Weights of a small transformer language model: untied embeddings.
Each number is 128 + 32 x the weight over its row's rms, rounded and kept within 0 to 255. Layers, rows and columns count from 0. The size above them is the row's rms in percent of the matrix's.

# layer 4 MLP down (transposed), 2048x512, rms 0.0377, rows 727-735, columns 256-511
size [106 102 100 106  95 105  91  94  98]
[[168 171 116  98 152 101  81 166  98 145  65 137 195 144 188 114 145 153 152  99 171 129 173  66 147 126 132 100 145 147  75 119 104 144 170  94 129 138 136  96  96 146 113 146 126  77  89 143 113 176 130 107  91 114 103 141 115 103 126 108 104 140  79 113  84 122 142 146 154 108  97 102 120 120 123  68  79 134  92  97 163 129 117 113 124 138  99 145 201  95  96 128 170  91 125 120 119 112 104 144 128 110 162 237 111 146 136  94 100 225 109 124 115 159 132 149 158  95  31 119 179  64 132 139  69 196 167 137 121  81 181 178 129 172  80 151 122 187  92  92 137  80 156 160 160 154 145 133 221 122 136 152 124 126 119  99 115 110 118  97 139  89 160  80 169 155 176 143 159 170 127 125 135 179 176 152 107 219 137 152 125 161 137 170  67 114 125  84 111  88 156 156 146 122  88 213 157 123  71 116 132 114 107 110 119 110 138 187 123 123  91 124 149 139 165 156 100 127  90 187 175 179  93 175  79 187 143 140  97 122  78 108 154 108 100 126 215 126 115 151  94 148 100  78 127 119 115  95 145 139 157 113  70 147 149 140]
 [128  99 189 124 188 125  99 140 117  68 171 165  74 162 161 187 117 201 107 156 179 123 119 102 163 141 162 132  71 120 151 129 144 132 135 105 143  89 191 122  79 182 192 103 103 100 124  81 176 133  93  98 164 138 113 142 118 131 117 100 170 104 123 155 126  92  97 123  94 156  79  77 123 157 113 110 109 134 124 133 125 163  91 138 162 170 151  97  86 123 119 123 106 109  59 136 133 170 135  83 156  96  91 156 110 147 161 160 155 153 121 119 113 186 134  66 109  70 145  79 117 178 110 174 137  57 159  89  95 144 125 119  82 135 129 117 136 104  70 115 158 151  95 120 126 129 141 127 130 122 158  89 162 107 124 159 106 170 130 167  97 154  99 132 112 139  76 140 162 159 185 119 104 203 140  87 126 129 138 113 124 153 170 146 190 102 160 131 104 135 183 119 152 117  87  97  94 116 127 169 109 137 178 124 143 162 117  97 129 111 150 119 150 145 101  89  99 108 110 102 150 140 122 144 137 161 120 166  76  89 147  73 112 138  76 137 168 154 125 100 109  66 114 106 163  65 117 158 170 126 185 174 143 141 170  79]
 [110  89 170 132  75 116 125 105 122 145 118 148 147 153 135 152 122 138 149 110  92 137 120 182 161 143  69 165 127 145  43 120 128 126 106 140 167 147 107 118 132  81 125 140  78 164 158  64  79 136 129 179 152 110 172 166 108 155 104 102  55 161 103 141  78 131 134 135 132 121 127  70 155 168 144 150  89  66  53 215  79 104 191 140 169 130 128 128 195 142 148 191 151 167  98 127  78 195 105 110 105  78 141 135 130 109 173 161 127 103 100 206 136  91 185 166 106 156 123  91 144 152  95 141 162 138 141 173 109 104  78  76 115 126 113  94 101 176 140 158 110  85 136 117 171 115  66 130 114 131 183  89 193  95 160 145 153 147 122 128 106 142 124 167 104 139 122 144 132 187 100 107 177 129  98 105  96 186 168 105 108 114 133 132  94 138 154 153 102 157  95 165  84 134  82 102 153 124  61 133  91 149 130 113 128  94 151 158 211 130  79 116 143  72 107 119 135 117  76  83  66 172 131  86 131  95 181 100 116 115 128 103 160 147 116 107  57  93 183 132 179 132 145 118 173 127  71 197 134  73 133 121 142 111 125 110]
 [ 66 103 179 150 140 113  75 142 150 179 149 173 125 123  68 120 133  98 165 130  78 157 110  91 108  77  96 139  59 131 127 160 149 100 174 178 136 130 125 128 152 118  95 189 123 190 121 207 120 149 119 108 201  81 193 168 129  84  84 177 114 163 195 105  99 140 164 139 174 112  67  94 101 180 130  86  97 106 140 177 141 123 121 193 164  91  93 167 154 144  93 163  87 140 152 124 154 147 108 118 128 199 120 104  99 139 113 133 106 243  91 128 135 164 133 129 106 196 136 145  94 177 161 139 147 138 153  93 162 178 144 152 104 133 126 135 148 114 116 160 116 141 128 163 117 123 116 130 103 114 124 141 124 139 179 121 119 102  94  99 131 140 136 134  76 149 133  68 143  75 126 143  91 138 145 115 140 124  86 146 117 135 137 162 119  65 118 136 129 121 100 121 153 170 119 141  93  77 128 135 204 127 168 164  98  68 100 158 126 174 146 137 108 103  97 141 120 147  96  88 164 119 148 111 143  81 192 138 146 186  95  95 129 160  88  73 131 135 185 126 140 111 123  96 126 136  89 183  75 127 197 136 182 162 168 109]
 [149 104  72  98 121 103 147 164  73  85 132 103 141 127 108 137 139 119 103  85 105 133  92 207  70 135 148 135 120 118 162 143 124 107 134 144  31 117 142 135  93 103 138 140 120 171  62 114 118 199 160 112 131 111  60 137  73 154 113  44 124 116  91 128 123  99 147 124 133 135 171  94  92 137 117 151  92 193  93 143 157 142 131 108  76 111 154 167 123 115 109 183 104 116 129 118 161  98 119 142 137  91 140 134 105 154 169 131 139 138  63 162 146 142 189 127 151 103 160 121 159 111 102 158  84 128 144 146 184 110 144 212 147 133 121 120  80  92  90 132 142 139 134  97 164 108  88 104 138  87 140 170 221 152 122 120  82 114 135 106 171 170 126 137 163 148 116  41 126 125 101 156 161  71 151 187 183  76  94 108 136 146 110  71 158 145 156 137 149 128 112 146 116 147 115 149 140  85 178 125 111 132 132  72 107 120 105 173  42 118 120 148 119 134 171  96 153 174 128  78 160 122 106 124 139 137 128 158  63 116 178 125 160  61  66 163 146 119 148  84 143  80 108 164 203 176 121  93 122 137  61 111 171 158 184 160]
 [104 158 103  80 117 174 156 149 137 214 156 181 153 114  63 152 135 203 109  97  95 151 101 107 148 133  75 147 172 165  64 128 129 104 133 119 184 141 161 211 143  95 113 160 158 129  76 110 148 146 153 134 133 109 113 162 110 144 135  71  71 128 153 186 112 171 108 134  92 145 100 101 109 144 117 104 170 110  94 137 156 103 140 114 174 123 116 131 135 135 134 107 172 161 128 149 123 102 164 109 179  81 179  99 128  97 120  72 100 149 126 111 147 165 150 135 127 186 122 185  80 133 114 164 147 155 128  98 140  86 127 128 187  98 151 160 159  91 152 122  99 210 120 164  85  79 126 103 129 127 150 101 165 148 131 130  91 107 101  96 172  67 108 163  91 170 147 128  88 123 137 192 119 134 141 112 144 117 164  86 194 156 145 133 126 110 179 146 121 118 121 145  78 104  89 113 166 162 115  94 160 109 126 129 132 121 114 141 104  92 108 148  81 122 152 152 140 118 187 126 121  99 183 154 146 147 123  90 109 174  84 115 161  92 148 119 101 174  78  79 126 108 121 125  95  85 133  99 162 202 141 117 180 177 146 174]
 [145 200  73 114 109 132 127 133 129  80 140 113 184 123 116 105 141 148 101 111 177  86 131 114 133 133 137  97 206 117 140  85 173 123 131 154 143 123 116 118 143 158 109 129 114 141  74 112 146 148 178  47 115 149 154 156  90  60 144 125 137 120  84 106 137 117  89  88 125 143  99 113  81 134 107 116 157  87 171 133 151 108 140 137  99 150 104 126 148 119 123 156  91 156 118 153  89 180  97 131 131 147 183 121 131 124  82 129 131 140 143 177 141 142 113 163 115 161 164 130 133 201 122 158 105 135 120  99 116  91 146 160 133 101 158 148 117 177  72 115  94 117  93 195  98 105  69 117 178 138 142  92  96 147 147 152 137  86  69  54 136 101 148 153 143  76 179 125 119  96 120  73 111  83 129 155 186 102 124 125 112 167 121  90 125 148 142 136 131 155 168 174 138 146 136 127 110 207 168 175 172 125 164  79 138 150  92 122 125 179 127  65 169 101 164 129 113 161 124 195  90 113  99 103 118 150 128 186  89 105 137 167  87 170  98 200  76 115  53 129 101 108 156  67  89 167 114  70 164  94  82 183 142 193  79 143]
 [163 142 139 169 132 181 155 131  92 163 104 130 118 114 139 114  86 133 114 123 133 150 129 135 153 162 123 162 155 169 101 163  76 164 210  98 155 140 171 145  73 147  92 133  68 174 152 105  77 191 152 152 181  80 179 135 127 148 171  95 141 136  64 130 131 161 120 142 120  97  67 153 104 133 141 133 113 106 142 132 143  98 172  86  81 101 151  73 181 142 199 125 169 101 122 119  72 117 139 118 152 142 160 122 160 131 141  47  72 161 158 119 147 179 117 140 127 110 125 138 136 145 150 147 118 137 137 164 120 101 115 103  88 171 108 108 175 157 135 144 181 129 143 101 172 113 120 155  98  71 165 162 122 168 172 161 148  97 116 147 105 144 153 122 113 176  52 174  98 174 111 168 176 180 128 119 117 125  73 167 143 154  96 164 111 124  98  81 124  57 166 185 136 133  57 144 135 133 167  68 173 100  81 113 157  66 115 172 170 119 152 145 152 100 151 140 168 133 149 181 160 105  65 126 185 147 157  89 164 142 110 137 128 150 102 161 111 136 124 132 129  89 107  97 123 116 130  59 197 129 124 142 153  85 169  85]
 [113 196 101 129 137 147 102  93  98  88 128 143 159 129 173 138 145 127 194 145 167  67 147 138 179 146 148  90 177 178 139 128 129 140 106 141 199 101 177  97 190 123 170 110 182 100 146 177 180  89 141 143 138 162  75  74 109 135 161 147 154 127 136 124 160  94 132 148  77 145 196 122 150 107 200 125 123 145 120  70 144 124 161 100 150 116 117 124 121 131 134 118 115 149 103  61 160 121 162 138 136  82  82  94 140 116 174 164 110 125 116 132 145 146 122  74  82 132  91  59 194 117 102 130  90 177 172 180  92 161  43 151 154 100 142 101 141 133 118 151 125 119  84 111 134 113 171 163 162 130 156 153 127 154  89 171 149 171 167 164 114 131 129 158 124 150 158  93  86 125 186 116 111  98 146 143 118 133  74  98 158 111 112 174  99 129 104 136 156  75 133 112 171 102 142 135 141  90 116 116  83 148 149  98 146 177 173 135 122 100 119 105 113  95 135 121  80 114 151 135 102  82 142 176 126 185 129 130 192 138  70  93 119  95 187 131 141 197 120 175 117 117  89 106  98  89 137  99  75  79 124 153 166  98  82 136]]
# layer 4 MLP gate, 2048x512, rms 0.0377, rows 728-736, columns 256-511
size [100  99 103  98 108  90  94 101  97]
[[135 121 152 169  96 120 100 169 114 126  81 167  97 131  66  66 137  29  98 105  53 115 126 132  96 103 120 137 124 115 104 114 105 125 126 159 101 142  81 125 137  80  66 145 187 174 162 214  46 167 185 123 132 111 122 125 118 148 159 158  79 114 131  92  97 141 174  41 130 122 168 125 129 119 141 152 105 164 149 114 112 162 168  86  84 142 164  99 140 128 135 193 131 165 217 114 116 164 108 132 135 138 140  94 183  81 104 158 155 142 131 167  94  19 111 121 105 101 132 130 132 160 168 124 137 151 152 138 142 106 152 183 140 123  90 106 104 121 132 128 145  97 125 180 110 121  95 168 100  68  61 186 109 122  91  79  84 113 132 133 167 128 195 132 107 103 129  81 107 139 105 131 183 134 157 135 128  97  77  90  94 146  94 134 145 129  98 159 187 129 114  76 110 108 189 159 122 127 131 140  97 131  67  89  86 109 137 107  82 172 136 152 109  82 152 154 130  99 154 146 135 104 138 149 114 149 157 159 119 134 132 156 140 172 166 159  92 149 124 160 156 140 117 176  83 128 126 145 118 109  85 144 104 143 103 190]
 [173  91 165 119  64 140 111 116 130 141 146 169 112  85 182 165 173 129 113  67  75  75 115 164 162 162 112 100 160 141 112 102  85 131 124 149  92 114  89 102 103 121 109  43 115 150 107 159  90 149 175 119 130 102 135 153 168 144  80 133  84 105  98 125  94 155  66 123 137 179 125 123 147 106 159 126 136 125 124 118 100  94 178 182 180 111 139 122  84 123 111 159 149 216 102 118  98  91 146 192 163 145 151 184 112 171 130 156 112 135 143 145 101  91 210 163 123 184 140 134 121 136 141 144  68 158 137 136 140 112 122 100 103  59 114 104 185 103 165 192 101 155 128  97 145 136 159  99  63 169 153 150 145 152 164 114 160 129  94 190 119 136 134 113  77 133 158 104 159 140 119  26 188 112 113  69 191 192 176 151  97 126 164 141 122 126 142 153 137  99  34 120 135 184  79  83 144  83 128 143  45 150  74 172 115 101 180 120 156 180  99 133 182 132  92 134 124 151 131 119  32  91 137 100  98 120 161 136  73  98 139 152 162  86 140 101 126 104 139  99 107  63 109 126 117 135 112 166  21 156 111 106 128  96  90 209]
 [119 134 163 127 187 119 154 146 136 131 158 120 158 137 160 129 129  98 144  94  88 108 156 142 110 107  89 151  45 117 114 164 123 131 123 106 125  86 115 190 175 135 128 138  89 159  88 134  59 111 146  99  96 131 162 127 119 118 159 132 127  91 125 182  84 142 136 140 112 121 163 133 130 108 142 138 141 171 155 139 137 119 133 116  51  84 129  96 106 139 119 195 133 133 129 112 160 106 156 137  98 100 125 160 126 106 131 140 126 145 128 135 173 184 109 149  88 118  98 168  92  92 128 129 109 177 168 108 118 144 170 152 128 149 163 128 137 139 122 129 140 133 147  81 153 142 165 147 114 148 127 114 126 176 129 146 119  71 103  99 150 103  71 165  93 173  94  78 117 108 118  86 138  96 141 151 151  96 147  86 147 138 138  96  96 184 148 128 139 131  72  93 123 140 136 115 176  96 125  99 122 105 151 123 148 194 175 162 118 141 219 114 150 145  63  65  84 166 135 125 144 140 174  94 202 155 154 113  77 122  97 111  76 130 122  82 124 164 121 113 175 109 123 152 158 168 149 199 147 124 173 108 160 116 150 138]
 [130 147 160 181  79 108  99 123 119  68 144  96 185 136 162 130 199 129  99 138 188 131 128 110 158 116 116 104 115 154  78 111  98 116 141 177 127 163 146 157 123 131 127 122 172 147 138 202 134 149 130 126 132  98 176 115  55 200 140 156 125 138  95 100 194 137 109 141 109 111  86 147 159  71 109  99 110 123 148 181 102 181 152  99 100 140 154 170 150 149 119 122  91 160 119 146 121  83 169  97 116 158 138 121 100 111 101 112 119 150 210 138 146 164 122 104 160 147  78  67 125 110  84  89 116 132 124  88  47 139  71  93 153  98 152 116 107 216 132 142 213 136 184 106 213 126 119 150  80 109 186 136 106 105  99  98 188  93  62 181  97 137 132 122 103 142 180 103  69  98 141 107 187 121 127  97 159 146 127 164 108  86 143 149  51 169 126 146 148  96  76  54 163 136  92 141 124 124 130 121 146 106 184 134  91  86 141 147 144 161 139 120 149 178  87 160 130 128 160  83 116 101 101 141 132  93  74 140  95 106  95 144 181 141 110  51 149 110  62 129 122 110 103 185 140  89 127 128 114 143  85 178  86 129 117 136]
 [117 162  90 117 104 163 175 160 149 144 141 113 162 115 122 166 173  91 149 118 115 148 115 112 152 148 106 128 146 122  69 113  88 148 136 122 124  32 161  95 184  89 101 152  70 107  72 162 107 202  93 139 130  73 173 113 120 176 123 146 135  50 144  90 137  87  98 132 144 166 141  84 103 151  25 167 116 163 108 203 145  93  75 148 120 129 148 107 133 103 121 106 105 166 123 151  79 175 117 160 151 107 119 122 157 151  70  85 155 117 124 140 217 113 155 131 165 101  85  85  98 157 147 163 152 118 107 138  89 145 130 126  70 148 141  69 154 136 165 105 130 130 136  88 152  81 133 154 156 101 125 137 129 160 125 173 134 150 156 139 107 200 125 118 103 120  76 115  99 105 137 155 132 183 119 112 147 109  98 137 142  95 119 119 111 115 126 167  99 122 141 120 109 159 112 122  63 157 116 181 171  97 118 152 111  98 149 134 111 165  93 185 151 230 118 124 140  63 171 116 154 109 131 149 114 178 138 141 110 110 132  89 156 191 107 126 130 185 178 113 133  95  73 145 118  99 101 190 103 146 138 200 147  60 121 114]
 [146 136  97 117 155 110 123 179 127 128 185 164 204 109 120 169 107 102 122 128 131 114 136 152 163 164 145  95 174 176 127 108 138  85 101 101  92 121 121  79 181 123 163 105 135 123 109 104 183  89 135  98 137 159 147 106 129 142 151 184 178 108 148 130 112 175 118  61 103 115 111  97  35 145 154 149 114  94 102 122 114 135 132 154 113 152  50 145 125 153 142 125 111  72  93  81 142 165 102 112 147 129 187  76 116 190 145 172 163 214 160 174 153 161 140 162 144 109 163 116 170  83 125 114 175 118 126  60  94 142 183 144 122 123 117 120  77 144  70 160 159 124 111  86  81 141  75 101 105 156 109 114 164 104 126 181 107  94 119 157 102 140 124 135  98 148 123 105 139 128 126 118 105 141 147 133 204  85 122 108 135 134 146 104  71 185 183 123 162  98  93 108 138 152 146 102 133  83  84 128 115 150  53 149 128 137 175 160 106 178  68  98  90 143 109 105 115  63 150 123 109 110 152 107 139 103 126 138  89  94 173 193  98 137 138 127 110 146 140  87  93  97 144 116 149 138 105 138 140 132 134 127 191 114 132 149]
 [123  99 125 121  90 143 155 140 156 113 108 100 186 126 165 115 130 125 146 152 171 158 137 161 161 133 131 148 104 171 111 178 103 147 108  78 122 144 124 116 115 102 100 129 132 114 127 146 132 130  82 157  78 140 172 112 104  99 126  94 146 158 124 158  54 180 101 141 186 144 105 104 127 110 164 126  96  73  48 186 124 156 168 135 197 102 160 117  80 132 167 172 205  81 102 111 155 117 166 144 140 155 166 116 108 106 148 114 131 115 119 131 224 123  84 142 133 105  75 130  78 137 157  80 141 115 113 111  58  87 118  89  85  71 116 140 130 129 148 149 128 115 148 120 195 120 132 144 153 107 108  60 146 143 190  98  93 175  66 146 151 121 162 147  70 108  94 133  99 143 110 141 143 124 101 153 198 147 156  37 172 116 133  85 139 113 188 104 133 121 121 150 162 152 132 117 113 110 179 107 119 101 213  78 103 148  91 103 186 150 157 120 178 121 150 112 213 110 123 115 134 117  90  77 159 147 133 101 125 154 147 144 142  99 165 131 107 147 140 102 110 133 157 171 138 112  79 128  93  90 129 129 123 101 107 212]
 [114  63  97 105 145 162 163 134 137 157 141 106 139 138 130 182 119 122 128 140 159  75  77 129  91  77 113 140 115 155 178  97 119 132 152  90  93  88  41 136 154 167  80 138  81  75  92 124 107 143  90 140 144  52 146 102 124 134  84 117  51 108 131 128 195 193 123 135 184 130  86 105 134 154 117 105 149 138 132 136  96 168 129 130 147  83 173 143  92 202  65 119  99 120 134 184  93 115 155 149 106 108 181  92  96 151 115 160 122 111 181 124  70  84 197 172 157 111 175 174  73  73 170 130 134  83 148 101  83 151 169 102 140 146 137  81 144 188 187 155 133  96 142 115 124 129  97 133 111  99 155 159 144 143 141  71 119 185  83 149 159 116 113 137  75 109 103 188 122 120  94 151 158 156 131 123 153 113 116 110 113 158 160  88 109 158 140 163 101 178 212 129  98 170 149 125 191  96 187  83 165 137  97 159 115 119 131 124 112 125 127 126 172 224 187 185 192  62  99  92 159  83 130  90 105 119  92 116 125  60 133 110 122  94 130  81 143 117  63 144 182 159 189 116 140 100 138 133  85 127 120 160 138 170 144 162]
 [168 162  93 143 140 105 143  91 142 119 103  97 120 155 152 166  91 120 125 112  64  84 145 115 146 144  91  85 114 166 151 158  88 158  80 137 121 113 145 120 141 194 113 109 112 116 122  44 111 147  99 117  63 159 101 117  84 119 145 116 112 139 103 135  68 162 106 205 122 126 180  83 101  85 155 153 154 125 138 130 150 148  84 159 130 157 174  89 149 141 137 112 184 150 112  98 104 159 157 114 135 175 132  71  98 168  73 144 128 147  97 142 100  87  87 143 153 187 140 173 101 109  39 188 138 165 125 169 129  57 132  82 107 155 137  89 121 145 123  71 166 102  96 120 209 173 174 136 111  88 142 142 142 125 121 117 169 117 103 189 188 103 134 116 102 123  70 162 137 157 117 150 103 164 134 170 134 160 138 132 106 165 122 156 129 178 175 115 103 163 130 152 116  86 117 113 190 175 111  92 107 159 167 127 134 164 134 124 120 103 169 167 205 137 131  44 131 134  91  86 129 153  84 140 119 163 139 148 168  94  62 155 135  75  78  79 184 164  92 124 132 130 161 120  15 126  58 127 153 171 143  97 151 113  86 115]]
# layer 4 MLP up, 2048x512, rms 0.0377, rows 728-736, columns 256-511
size [ 98  97 104  95 107  89  96  98  98]
[[149  32 148 175 141 122 120  80 115 151 110 122 123 129 147 161 102 100 122 126  64 122 112 163  88  96 105 111 102  81 158 107 121  75  81 134 144 176  77 137 117 147 179 146 117 190 152 156  81  72 159 116  65 160 159  91  85 138  79 112 109 144  81 106 130 100 130  99  99 171 177 133 115 137  87 173  83 153 134  88 118 102 124 104  71 146 126 123 165 132 171  93 177 136  96 124 120 139  96 156 120  91 178  87 152 161 127 116 140 128 129 134 110 124 144 181 175 159 175 133  89 104  82 102 125 173 171  97 191 190 147  87 117 186 126 162  75  84 106 121 108 123 127 115 108  93 148 108 113 176 133 157 157 123  99 111 150 169 126 106 133  84 144 106 110 169 130 154 120 131 113  82 114 102 174 130 121  44 176 105  92 144 153 152 106 172 119 118 123 141 168 135 140 151 140 102  91  95 102 152 154  93  88  90 166 111  97 169 112 142 157  93 135 173 111 164 177 125 106 162  93  67 149 100 137 184 173 160 107 101 127 115  76 148 105 143 120 166  86 142 116 118 156 153 177 146  78 159  83 207 135  40 141 148 138  93]
 [170 146 135  83 158 161  95 152 155 145 100 127 111  84 146 144 113 134 122 130 100 169  84 153  89  85  54 144 108  85 159 146 119 122 174 140 131 135 114 128 112 117 183 162 108 154 141 108 127 158 160 154 126 143 126 124 148 142  65 143 160 159  80 126 176 137 171 128 200 139 110 132 126 125 135 135  90 166 152 140 147 110  57 120 144 149 141 108 169 130 172 133 143  78 124  71 185 128 125  80 136  60 133 118 117  60 124 121 164 151 139 102 137  96 145 140 140 158 136 174 113  60  89 183 159  90 106 107 127  91 153 175 138 129  97 115 153  89 178 109 160 159 183 174 110 118  87  92 155 160 114 193 131  70 115 159 147 145  85 123  88 124 114 133 181 189  96 169 115 157 181 157  79  94 147 134 136  72  51 133 105 135 132 163 176 108 128 105  87 139 174 166 162  64 202 122 189 116 109 154 107 141 134 151 133  95 147  90 101  76 172  77 133 107  50 120  82  82 123 179 166 134 149 175 106  96  87 136 106 113  86 147 115 104 166 156 165  93  53 134 146 174 109 140 160 128 182 148 100  74 123 182  66 139 158 116]
 [ 94 181 163  95 153  93  67 111 122 151  97 141  72 169 140 130 139 110  63 133  93 187 120 181  94 160 112 163 139 145 120 169 120 101 124 126  99 172 150 132 128 141 153 158  97 181 192 191 116 125 151 120 185 140 164 152 133 121  95 131 143 135 127 154  99  78 158 125 103 163  93 162 132 170 127  89 178 161 139 169 112 100 129 166 157  58 180 152 121 121 168 177 149 129 132 152 133  70 143 108 172 159 110  84  70  85  91 155  80 120 106 104 145  92 110 111  74 137 136 142  78  80 162 167 130 163 183 114 147 103 167 142 151 146 183 180  98 145 136 177 109 136 112 132 167 169 107 156 100 182  76 131  41 137 199 151 150 108 108 110 138 124 115 156  75  70  76  22 127 157  89 107 168 102  87  84 168  86 107 122 139  98 118 136 159 157  71 144 125 162  70 187 106 120 140  99 149 127 127 126 155 157 130 139 115 106 111 190 167 141 173 155 121  99 139  62 132 152 135 214 124  98  96 117 151  93 124 106 105 146 169 172 139  57 146  91 121 131 157 120 143 163 167  77 138 134 112 102 123 125  87 161 140 199 147  96]
 [ 91 185 189 137 145 162 208 129 146 156 118 125 146 121 134 153 102 142 103 156 137 120 127 182 113 137 203 144 160 184 104 182 152 134  97 167 167 147 141 106 138 141 128 181  67 182 127 128  75  97 120 143 125 107 136 168 109 113 114  92 122 177 128 111 104 109 111 228 154 157 154 122 115 134 133 114 193 143 137  77 149 128 114 193 134 110 187 143 102 128  57 133 101 188 106 139 138 142  76  95 133 129 162 108 147 190  92 126 106  32  75  96  80 104 111 142 134  79 170 218 116 133 105 118  96 135  56 122  93  99 107 161  89 133 159 172 129 116 113 128 177 168 123  84  82 122 167 156 188 138 116 144 134 127 110 130 163 161  94 131  99 153 123  80 143 146 121 157 193 114 147 116  87 169 145 142 136 170  97 122 109 139  89 117 188 152  87 220 179  86 149 114  90 135  76 151 164 134 201 146 108 175  85 125 170  88 124  93 114 131 154 147 124 158 132 120  92 126 169 154  96 144 156 108 121 122 149 131 137 102  98 159 115  96  97 137 106 155 171 108  75 105 154 159 131 113 119 183  98 174  98  84 198 110 153  61]
 [138 113 160 113 127 136 107 104 136  76 168 133 125 152 112 121 111 159 159 112 122 119 159 140 149 184  87 138  94 125 119 129  97  84  89 117 205  88 176 165 150 130  57 150 111 109 185 103 119 137 125 103 120 145 141 128 119 203 132 125 113  54 150 128 105 203 123  91 119 162 167 109 106 125 107 139  82 101 116 119 149 113 106 133  90 136 100 124 121 137 140 142  82 166 136 114 144  92 106 157 191  87 117  95 156 137 177 138 124 147 129 163 106 138 132  61 135 193  85 129 145 144 128 152  62 184  81 148 141 138 140 146 169 145 156 133 100 186  60 148 133 135 121 125 101  85 142 229 110 113 198 160 108 117 130 134 113 137  61 136 183  87 100  72 179 143 153 108  91 137  96  91 111 105 130 111 140 126 137 143 129 131  62 123 103 170 133 133 129 136 112 135 115 125 152 191 108 125  95 174 138 162 128 130 137  62  96  85 108 145  94  97 171 165 145  90  64 148 114 154 125 128 161 102 145 122 179 170  93 171 113  96  82  78  76 128 135 136  79 111 148 118 123  69  92 161  94 151 137 142 154 162 142  76 138 174]
 [147  76 112  93 199 151 153 102  75 123 139 111 177 133 111 186 147 144 165 157 157 212 103  42 125  95 139 163 135 190 149 158 138 140 127  99 167  89 119 145 103  89 101 131 160 202 164 130 216 188  86 181  86 157 129  97 145 148 117 103 177 125 136 137 125 149 154 104 114 134 141 125 163 136  95 179 148 167  75 159  77 110 132 155 107 158  82 106  97 141 120 128  93 110 126 115 165 185 114 155 164 156  93 144 143 163 195 148 142 149 187 118 103 181 135 126 143 111  73 153 140  87 112 171 181  93  98 116  93 115 165 168 174 129 137 113 146 102 134 157 191 155 120  62 122  92 140 136 155 112 158 165  95 150 147 126  78 119 140 105 155 141 139  93  85 184 118 132 125 147 132 225 135 172 208 108  53  91 145 134 160 160 170 106 142 153 128  73 107 158 116 116 111 117  77 112  93 200 148 118  69 121 113 186 169 177 137 161 114 117 102 128 145 131 120 113  90  99 134 138 145  85 121  65 136  86 118 104 171  57 193 123 113 166  89  94 138 180 160 101 143 177 133  81 139 153 178 134 119 146 104 123 100 113 165 180]
 [159 128 167 141 132 118 166 112 128 105 202 160 129  94 135 130 179 137  81 129 138 123 122 129 100 129 130 153 100  80  99 106 144 135 130  64 141 120 133 112 132 108 126 157 149 167 170  74 169  57 112 137  80 123  78 166 140  81 119 111 143 159 113 154 109 112 150 129 145 109 179 104 130 128 162 175 112 133 138  83 108 142  95 199 165  88  63 105  95 170 151 149  86 116  88 122 177 153 124 154 111  70 169  68 159 154 148 138 137 115 115 133 177 108 110 150 116 127  75  97  92 100 162  90 202 114 126 129 102 113  67 105 108  35 174 191  88  88 151 110  93 157 107  98 152 148 161 127 169 128 144  77 151 162  99 113 112 103 114 132 139 114  64 159 131 142 122 107  94 113 171 109 152 118  54 155 117 137 136  81 130 138 147 192 188 143 184 113 178 103 140 138  65  97 120 134 100 146 149 105 135 127 152 157 154 105  96 123 120 158  85 138 174 157  62 117 142  72 106 156  73 148 113 104 121 135 142 164 138 177 157 217 153 122 121 111 151 139 108  84 129 155 121  97 158 127 154 112 130 104 188 196 116 133 167 176]
 [157 133 170 144 108  80 129 128 139 110 141  99  92  81  96  96 151 149 149 159 113 154 119 143 183 119 147 185 133 158  90  97 149 133 148  59 149 120 144 156 131 132  96 135 124 170 121 176  95 174 135 123  78  98 112 131 144 109 122  50 161 131  89 113  90 154 119  83 146 138 104 129 130 152 102 108 156  22 147 117 143 153 176 116  85 159 204 143  89  84 135 126  80 135 161 120 177 122 108 158  92 126 125 123 152 129  71  73  96  57 120 117 141 128 119 150 129 102 140 164 165 185 160 111  88 124 108  90 144  61 192 129 173 152  25 197 134 155 116 178 146 146 189 150 173 157  78 120  80 151  62 135 106 165 132 114 133 119 121 158 111 116 101 157 185 104 127 109 171  86 181 164 168 108 115  76  88 150  57 151 141 115 100 163  93 126 150 158 161 118 107 133 114 114 103 161 130 187 119 134 127 173 183 145 125  98 112 149 140  42 115 100 175 116 140 156 120  94 171 165 172 119 186 117 125 116 141  81 118 132  96 120 127  80  97 148  61  66 110 105 134 152 151 160 113 142 155 110 118 153 118  83 136 116 122 145]
 [149  96 133 124  72  96 178 133 189 126  90 126 111 138 115 146 235 170 125  72 202 155 157 132 136 167 147 159 126 118 101 147 176 164 106 126 127 162  93 139 146 138 133 108 156 103 144 146 136  87 171 151 128 128 129 142 131 131 101 127 123 112 213 137  94 216 241  96 168  94  84 115 103 109 110 201  94  94 133  71 126 117 115 128  45 125  89 168  87 148 129  75 110 143 195  91 114  90 128 186  48 105 136 150  86 147 197 178 173 141 115 112 138 129  92 132 147 141  97  79 121 109 175 116 118 175 102 168 115 124 120 174 206 140  99 130 145 126 172 157 127 199 122 158 177 175 138 125 100 129 138 126 112 140 160 112 164 110  86 152 156 181  97 116  83 148 154 114 128 102 148 135 163 142 109 105 136 138 182  87 158 181 127  67 120  97 158  60  90 110 178 119 130 108 138  55 172 119 106 134 119 185 147  89 131 221 146 119 198 140 176 167  67 148 114 162  87 146 146 119 176 145 132 105 104 116 136 163 163  92  84 107 172 130 121 102 138 165 134 129 113 132 132 171  67 105 122 144 124 109 171 162 119 126  89 116]]